config.toml
n_layer = 13
head_dim = 32
attn_scale = 0.177
init_std_down = 0.0
weight_decay = 0.13
grad_clip = 1.0
doc_mask = false
Each number is 500 + 25 x the weight over the matrix's rms, rounded and kept within 0 to 999. Layers, rows and columns count from 0. Numbers have three digits each.

# up: layer 10 MLP up, 256x96, rms 0.0979, rows 83-104, columns 0-95
# down: layer 10 MLP down (transposed), 256x96, rms 0.0954, rows 83-103, columns 0-95
# gate: layer 10 MLP gate, 256x96, rms 0.0961, rows 84-104, columns 0-95
up83:473530496494469463438504548483510488503528459527493542477443472494487495482482484483537486502541522517483490531456505512454526510493474448454465505548507502533472500458461552504551473553520515456506509538519483552508484505501513470526495486490526513503450500544510486529487499469501495502
down83:532514565485475494445478536525512492495475518509501466545513496517482460460497512493486514453445520466506482491488536508477481529492466540475535490499469470426458498469505517560514513497493484467486506523459481491504524534520509513481464497520563462486494485506553504488488467509496495526
gate84:524471504553492455509467479462488495522469503487508509497483488467515460481482498531497486498486487443495497535539522506495475535515517475468483487520473474544465481504528504528552523515473538562542546502505490512471499452485499494507498505496522513522505479535509476515496518498529482495
up84:496535507472496540477526487505507523492433495491535500470492498470483535540513501533532480481460492435525510535510493512518526495454506470488505490481488538478481501544530498507484491503505461494456451488495552455475450504512484497480511514479502530446508518551514499486540530483497462517
down84:468519501433484513552501509541515478473496469473527500498508480520493512465515511496510496537488476516529489465463453499537502466500490518534548567522471523488498528491493496473505496502478486519478531524472519482488473534527470518513514512500479533490531514534489553493483495550475441485
gate85:477490505532542470490495463475498479521541525487496546522504539520494473477494477498516534513485467477506483467454470482501522531506495505512516533494524547519522481498519481522524518540531501519532537504493489503483518470575502517494507516541556498546498522507487519489499521496470505459
up85:519480513506514514494486533517549522499534460472524465482532495500550505421467549499500468449524497538491506499499543555497462553502521523483467487502501515533474497494498520502511472460482536473487530545536523520534516499473490466496508503467499497497513472514473486494496529458527473554
down85:505488495505529478500460534469484483522526491536538529512508526516512528505473446546491527516529480513537487491477469500519477572501498529513475517512521518491485503477533510544531498499485498523485506514492507459525566533468470482505490501485548438516523496491445492486475492524521479480
gate86:462519489462476453475489522533517508529495484527522458485516468486464478527485537481472526458493465486483506489510483427493440475529475509488502486493472508511474522488481489532511507497500497478486504515518496486478506482497497512496475448468535440552488515505508505477469448492485505489
up86:532528523531495486494501502530535509513462498520462535552478509535509538468514492492535497501455473520479523479498517464525486505522513480467549474503516506479498515516517473429444477447509509497464513477459552487492478506509490513472495524498469476511499517486526501480481513521501504567
down86:480557476517544494490517498526488480489515522475510551478487493511536473498519494515518557555495481493485468482494561547470528496489453516495465512509550442502498467517539500471530482523482526492512485500497507544518517514510501530531499532453470503507515470492475464518489538516484508485
gate87:449509505513551465528489497532432530535500482498507535499506496513504485466471523482504520499582532537464471487492474523501508487511502486489488552509519490497502501510488517502493461489455497486514497485520473498493487525536504485539472500523513474544511525568509499509525466539517513460
up87:494489515505506548514449502508512483502510525504528499515511504545478485513480517513485505478491468497509471437493515512539485486522527492524511492519563444542498521512552477436472512494495479508502526476466565528479499488466500492461478502472514464529523473539475488461482516527501527504
down87:484483550525477513504507465510493532530526507516508528518503498501474549565505501485515502507565510513511511500484478483543493505519528487522485516520497471526521496518548472534488493489475487501508513478478403485540497444523467469533459511527494475535516476468499562481479503492498477481
gate88:471540495522475458490538547503530523544486471465484518470526486501472477511468498517488468488521510498547455502476449474511502465499463489525507495529497504522479487522520472474471532497530497511505532524494454523530519473523505480507500503539550523478514454484472435473494497495508475500
up88:471510525463538551468513517546521521505516506495482457530498465501500493504473497514499488487463480482491547492526529505502527499480535498500460555480520495481502500499450537476501477486507426502495500512522502508476546515445498481463514529486477450481534508505519483445464506523493529515
down88:499502462523482481530508536479514514490499518462498513488469456558526519514519492516499497546514459531546486500529496488493486503507479501497530485523481510505519507460477506474538472506501515453569501541508533506520482526479462544494478498484509503506467487494539531487490538509528503483
gate89:473533525473478479481464489492530469479521532463501535485537465486530470475483534485494485451487482474495500531527492472518481480551523511445507502455528467490492524493493472458477501474524486512561506548447523470469478458518477492468509529488520475506522484531505515487496523484528497498
up89:493452534540540501508539466520503484460486492540521452467511513501514543543490497522512539484510491519514493524500532530508463511512435481506514511550483509477496500447493484488483464486479556494488437548526501508500492520515483506505509548505458498479486533488518519511468509512460499483
down89:495456539494507520534505528500540517541484518528481547508484466541489550515539462505443505459514496527508504532526488514481523468464496512482515539466514504509486538500506533482505514505501476533490489512493532455494518486497508506444502486446523495502498462501507512529503455492548503504
gate90:484446469497492526473523480496523524545489489534533500531488476493518498511526484527528548535516516474523500479504447473545546513522518493519503473498481515506500480470485521508529498522476504492534503506511485560485492484559492482498462532562550448513548541519552504473513502499503460489
up90:498522532472516516495507513500491534493491501480501533533529472478490500511506445528539475499489509455513497470543498465523495555533518507504460487532504560491502493524530484497484471520496450491525499481462545494508509536520472467481526499508489491487483517510515477470436526475485470458
down90:512478511486469481465478480483527496507535511477472494477494554504513518481482536466484524490522499533444496590483492514453499483542502510472501505501509469514481494484460519471472509495505472488481473503515477560515496448488494545506511487506510495533495509489492544523519467534509488540
gate91:525459434484497485483475508503548483529542467487556483482542512486489506528476493483462539461483487512507501502540513464511513514500529513482505497511510483478504537472476495501464539461508500508473515494479494511442538466497527496493469499483546529535550465479489461492488495503460484498
up91:495483471539479473522488469506500501474542537486507532510517491493522550468505454498534504527554496522467471488496490508476518493518499520539526474529512498495516517513485487481499499518575506492540466546508472517528499469511550503490502498442518488485529500483510516501543521486475508449
down91:466487537518487479504514527504473479516508492537517511518516497522493476552523499515502447496398492511483500498534541505530450478519496478516543549497524508515477513483550483514509501419518507469519486493496469505483522498516472505476496508506484499483498478493492489475471491479523468528
gate92:486510528499477538543493511492465497553524475448501566533499524477483480492485469485473500528472537455509498474441475473503514501558514534491512523527481520501514486516485514492451499510496520507531485494480496488499528477509481534523546531508479439515507502505519516506466471489491457474
up92:476512521480519514515512500568531474521501504518538528467495468497497507481503524518499458504495484463516501449476516491507517485488523570516490476554504461444536485526484521466479500511475493496491489480533457496527522482475473491508466476512465483470478473504449483491511509504477476506
down92:497474491538514460484521473445478445459480537505506467543473517481506480535456499532497507510472498513539484511514496513502480538473469458464533514517492494528513508513514513500519516478507512503466451523460541473498466509502486531496480465453508486535479513464488548506505491499509511492
gate93:513493478477543468467487477513526478467498551467478461471523497504473436512511515524548502468464480495527477490527507489527535525539522502546523489457553494488467511499505483496517490522501502516500469516499529465485531479517478494483490531563547533509482469504481481514509500478489492467
up93:512525466493504506537515481511462457528527485509505515474495488481549487486485524509514495487478545511487536479547495438494517520498505489527502505508450516486514530534489482487516506524490498470527460542493526440543499491496513518512493535486494509505493506521540535487499484518482474472
down93:469485545558504513503476519521522523505479471488480471522490527500536570492525531493505476492512475525490481523521542540508499499511501474505498518509492546562500518500478480490489535479476491497494520511456527499460510484467451491515501450507505530497538521466503502512460480488489512513
gate94:487522526573524476519465511475511506492549505507531507505491502518518478506528479509522492521505497474458515500519471482489487535510518551496475496481507490522484537511553480496516528562548515510546493494449514512473535512504538499561447492508528509530464546521511497508456511484508461518
up94:513513541523503535500509515496492550492554506454495510502502493513524485475491481498522522514504503576497466505508489526468498500509489533565466440500483517459487494528498486474543450482505481464464488517498519490539524513507563504489482511493527486487480509509464507478485555492460491515
down94:449510525509536545537496466486501501490460484513533474473493474491511474511505505499497486470490494506496495520487429493512476513512481459482535489501498502474532486542462517490484504537500547536520483509488534490546534512501462463489502454513451518554518488532461469528492487560517503473
gate95:476449515520496484512519511533502443526498504489464499481550506507510476523512473552514500505574504463516516460481518450505510478479504497486495491545474507498493503498505524487498469509501530550483512455513510508502536469513497500508459502495513559513502461502515483490473495503507506458
up95:479511479541515462452476466523454525503478522472484471522544493488501507467495497504457500539485497520534485509512471481494492462484503471533476486504531518521488490467482496483509499524567495474475491476525519474489461464481520516520487514488494535474535471477499533501435521536510489509
down95:587471496503474529470549519547495505521531490504526503489504495466512516496498479505516525484497451510505490487467517544538517533485492477486497534502506485518503474516549523505513508467496489465480498517496512506506547493535519428464508514512528467479531501497466498465517511522528485517
gate96:500500519493526463507516530498472481553507470501478534545467561506554481486516476460497533490507505547464514486485477514511516513503484515484506523519490489525498486524469479492492540521532523519469502509519480494464515471523499534525495485501503522532457479512470508504509518490493524503
up96:533501506459536522494550491469559518494516495557488469504490513504495521462543461480499497522499461520498511517538513504507499530464511475486477542485475527480519535509507468493540479513507496513499507484483474523516479462546474501500502494506490512469534535539554474556495527498453531503
down96:468481490484499516502533532496472481482555461514508471527526477473470488536525497507515511470493498514483514513531544506511487466503496477526517482509500490498549527425489484504501480485466467536542493505465476447513505537487480526511507502480513443508492511481567474533508530483481483496
gate97:514511494528513458548506518484507482484531483536533534484465499502499516492468503464513494479529528495520491516516493499515532464554523502464518509485500509484503528495491538503490519480490511539518523535497474519511486509499523554470489467512517465543494499543496524532504473516499491500
up97:491488466482518479495467484538488455483498495538478498501529530510502513539533522515473531498491485475503525520476508564478485516513517545461471495481537467522495508480487531515494519511432489483473470514497489490501524499518492438467513542476533524491500511479490497456536525504472439516
down97:531490457513486486502485516504478504465516467521545465464491548494479483479509502462484482530525479553515518496514473475512506519518481495505521488492531515517491524452535472494504509483537500529494520518482503493492518506523477559512491517476498536553459520538524527487508477496518507550
gate98:528486484507557498507504494497491487513541488438455489527508531498528475513481491533512518446509454507495525499446473482517501504514530544479459537501487487495469530508534459494499559471466534496484513532486510496483511510486535498482497508514488495516479505498461509494567546506494483526
up98:508550495510520497493511472513448494490493516502467478525471524466505498516528497499571489478516515532482510476543481482488530457484487497487502479535478495474522510552527495467528501499496525488478501495440485496518465514495510515472495510485486525467494535528499518519562512504514509454
down98:474532499482491513501497497476536492548523512466550489453468468476488490529473491496495513502479528488482510494546539479520514487476479501499526477492485494468508470495485496520478485491546493524536524463506513489491520469494474489539481521468491504509524465560537479520507481476481519448
gate99:466506518473462526518505486509471503518510513454462519506480478506519523472479492485514523504561484512448482493509511493505540484483509501508476517546499471516500476478511546520510480541482508519487534499539483482514501481514496504474550482510532478501546484485523507476511533455468533483
up99:477479472497533465493460495484498476463510518477481501513483503476517490453499522554500468481516485471541501490507514499508492521518503514478485516511494555473511495497508486531482492561452487525494494528493529481547506474510462473493499530519525520490498486516519487534471533502498507522
down99:523526508470464522510477522524470485500472502461509488497498483483484488495505510464471519511514543533523452499564474536551498497492510497570503477531511490529490501502520515522485460497514512476530497512482512541503468492490486536509516503476498480497476517529496515488549492509503508492
gate100:541490493535496479509478509490531541498506483500480477535529538512513530519508480489529481498493549486457475441492493538525505550524535475493478508536500523531453500464508497520551501540522509462500503518492519508496497526506567518478463516522495532525509545487507455499454541505522525519
up100:524514480504478470484540466511510409485503539505465476550512490513498503491513476467492509468481507461491537500531516498493468466483499496499531498498497532479545511454471513472467532483515526513475462481484516482467495521496490483504507525478470501501475487551505502496519495515492548449
down100:503481531479503486505513472518454495499530493537526537516524555502499478490483409507522496493531489502506537515492493537464498498497491498504506500468514494499478510526517462523495501528490481504503534505481442515535473493449512510527515498444488490479515514437537502532472495479522481529
gate101:497521491485485513496492509491533511497541496497511492466493544560477530493511542491496517484471463501503462516478491495559474480502498521511483507492509417511459482469513531474529478501463549504506463520544532505529508485504479496500518527519536527518475530522462493437515492500527544541
up101:473520509499503468534504552494503495518530527487494536505476506543512489479503493509498511499516477538490483464421506497517500507553464473550504462480501513489488491477480456515501507529540503500529505518534472511533501499511529490546530477483505489494476503492474512511524465473539503530
down101:506480479476497517467490544500516505463498483477492493534488537494469502510495499525503488509440502500432510537504487473506539487505543489449527475528504478518520474528489505470518504501471489479481457483554548522489496485535502514456553518473493505521465502485494497484497479493478505542
gate102:466516495527502506515482531456499514471504502485459501451503501477495436471508523521503518437504521493512501508487481510455513461449527471483459509464498546496490518523469469515505538525505462495476501524511544455529513479492484497490483497469503522482458497456441511477471515510502514503
up102:549489513466517502479509452508520480487495498454512525528515517487499489504538507486516492494512463499518486482552515502511502495497507525524572491490495479522494495505571494496496490530505514539513480510476500531468460547502525491490545502501534518474504509481524515515540519466456481484
down102:493505520499504533501470498468506486524505483484461507491526527443498553530508547521455478447453499506532499493492476494517521508524515489478453504474510523520457491485495500530477509499509501494518514500498487490548521526499505503522469483527470496499496447497509496477457467467512508491
gate103:482447498472523490490534482541511494521457513534496481523514512489510463517495534424494507520504485537484460495471448486489505505539510512522486504555543471487515514500468512465462493504467532561494456507534499477513526502535497534501481449491463454514512480512486428468520520520494485522
up103:507510470562511536527463529489553468477546484466547464471519522468504562505507526517502465485474470479475492525492521511512481459461526477490503492460502514527495538463503520477530484461499500492497502482507534494535461482478484471500534508534520500486496497505468508505462480476461496501
down103:473469499494484498491522493545514491485458533517555503513494538474520508495489499473503462520517505486512483468537482500536483498487510517482487498505509482513513539476533513442502466464533544522524474536517467530509519529484514551532466499507443480537517507514444453502485483486488482499
gate104:527493482481478508532532503465487486514486495496470512527484489491495490472470462482494516497476475495488499478472512499431491486579520483511485511494507478507489495528491488510506496460514497462486441523456558484524495498478499514538487472515451480495489506528490490488516467510501496488
up104:522496508511538521502504529504450491478530551516460462491527527515503502511567466524497512478515489501469505502526520481541480504520478513489492517495465503522519530503492499476492477547518511511526515503448532516518549533496480476486508510534521481520501489491493492520501503524522494493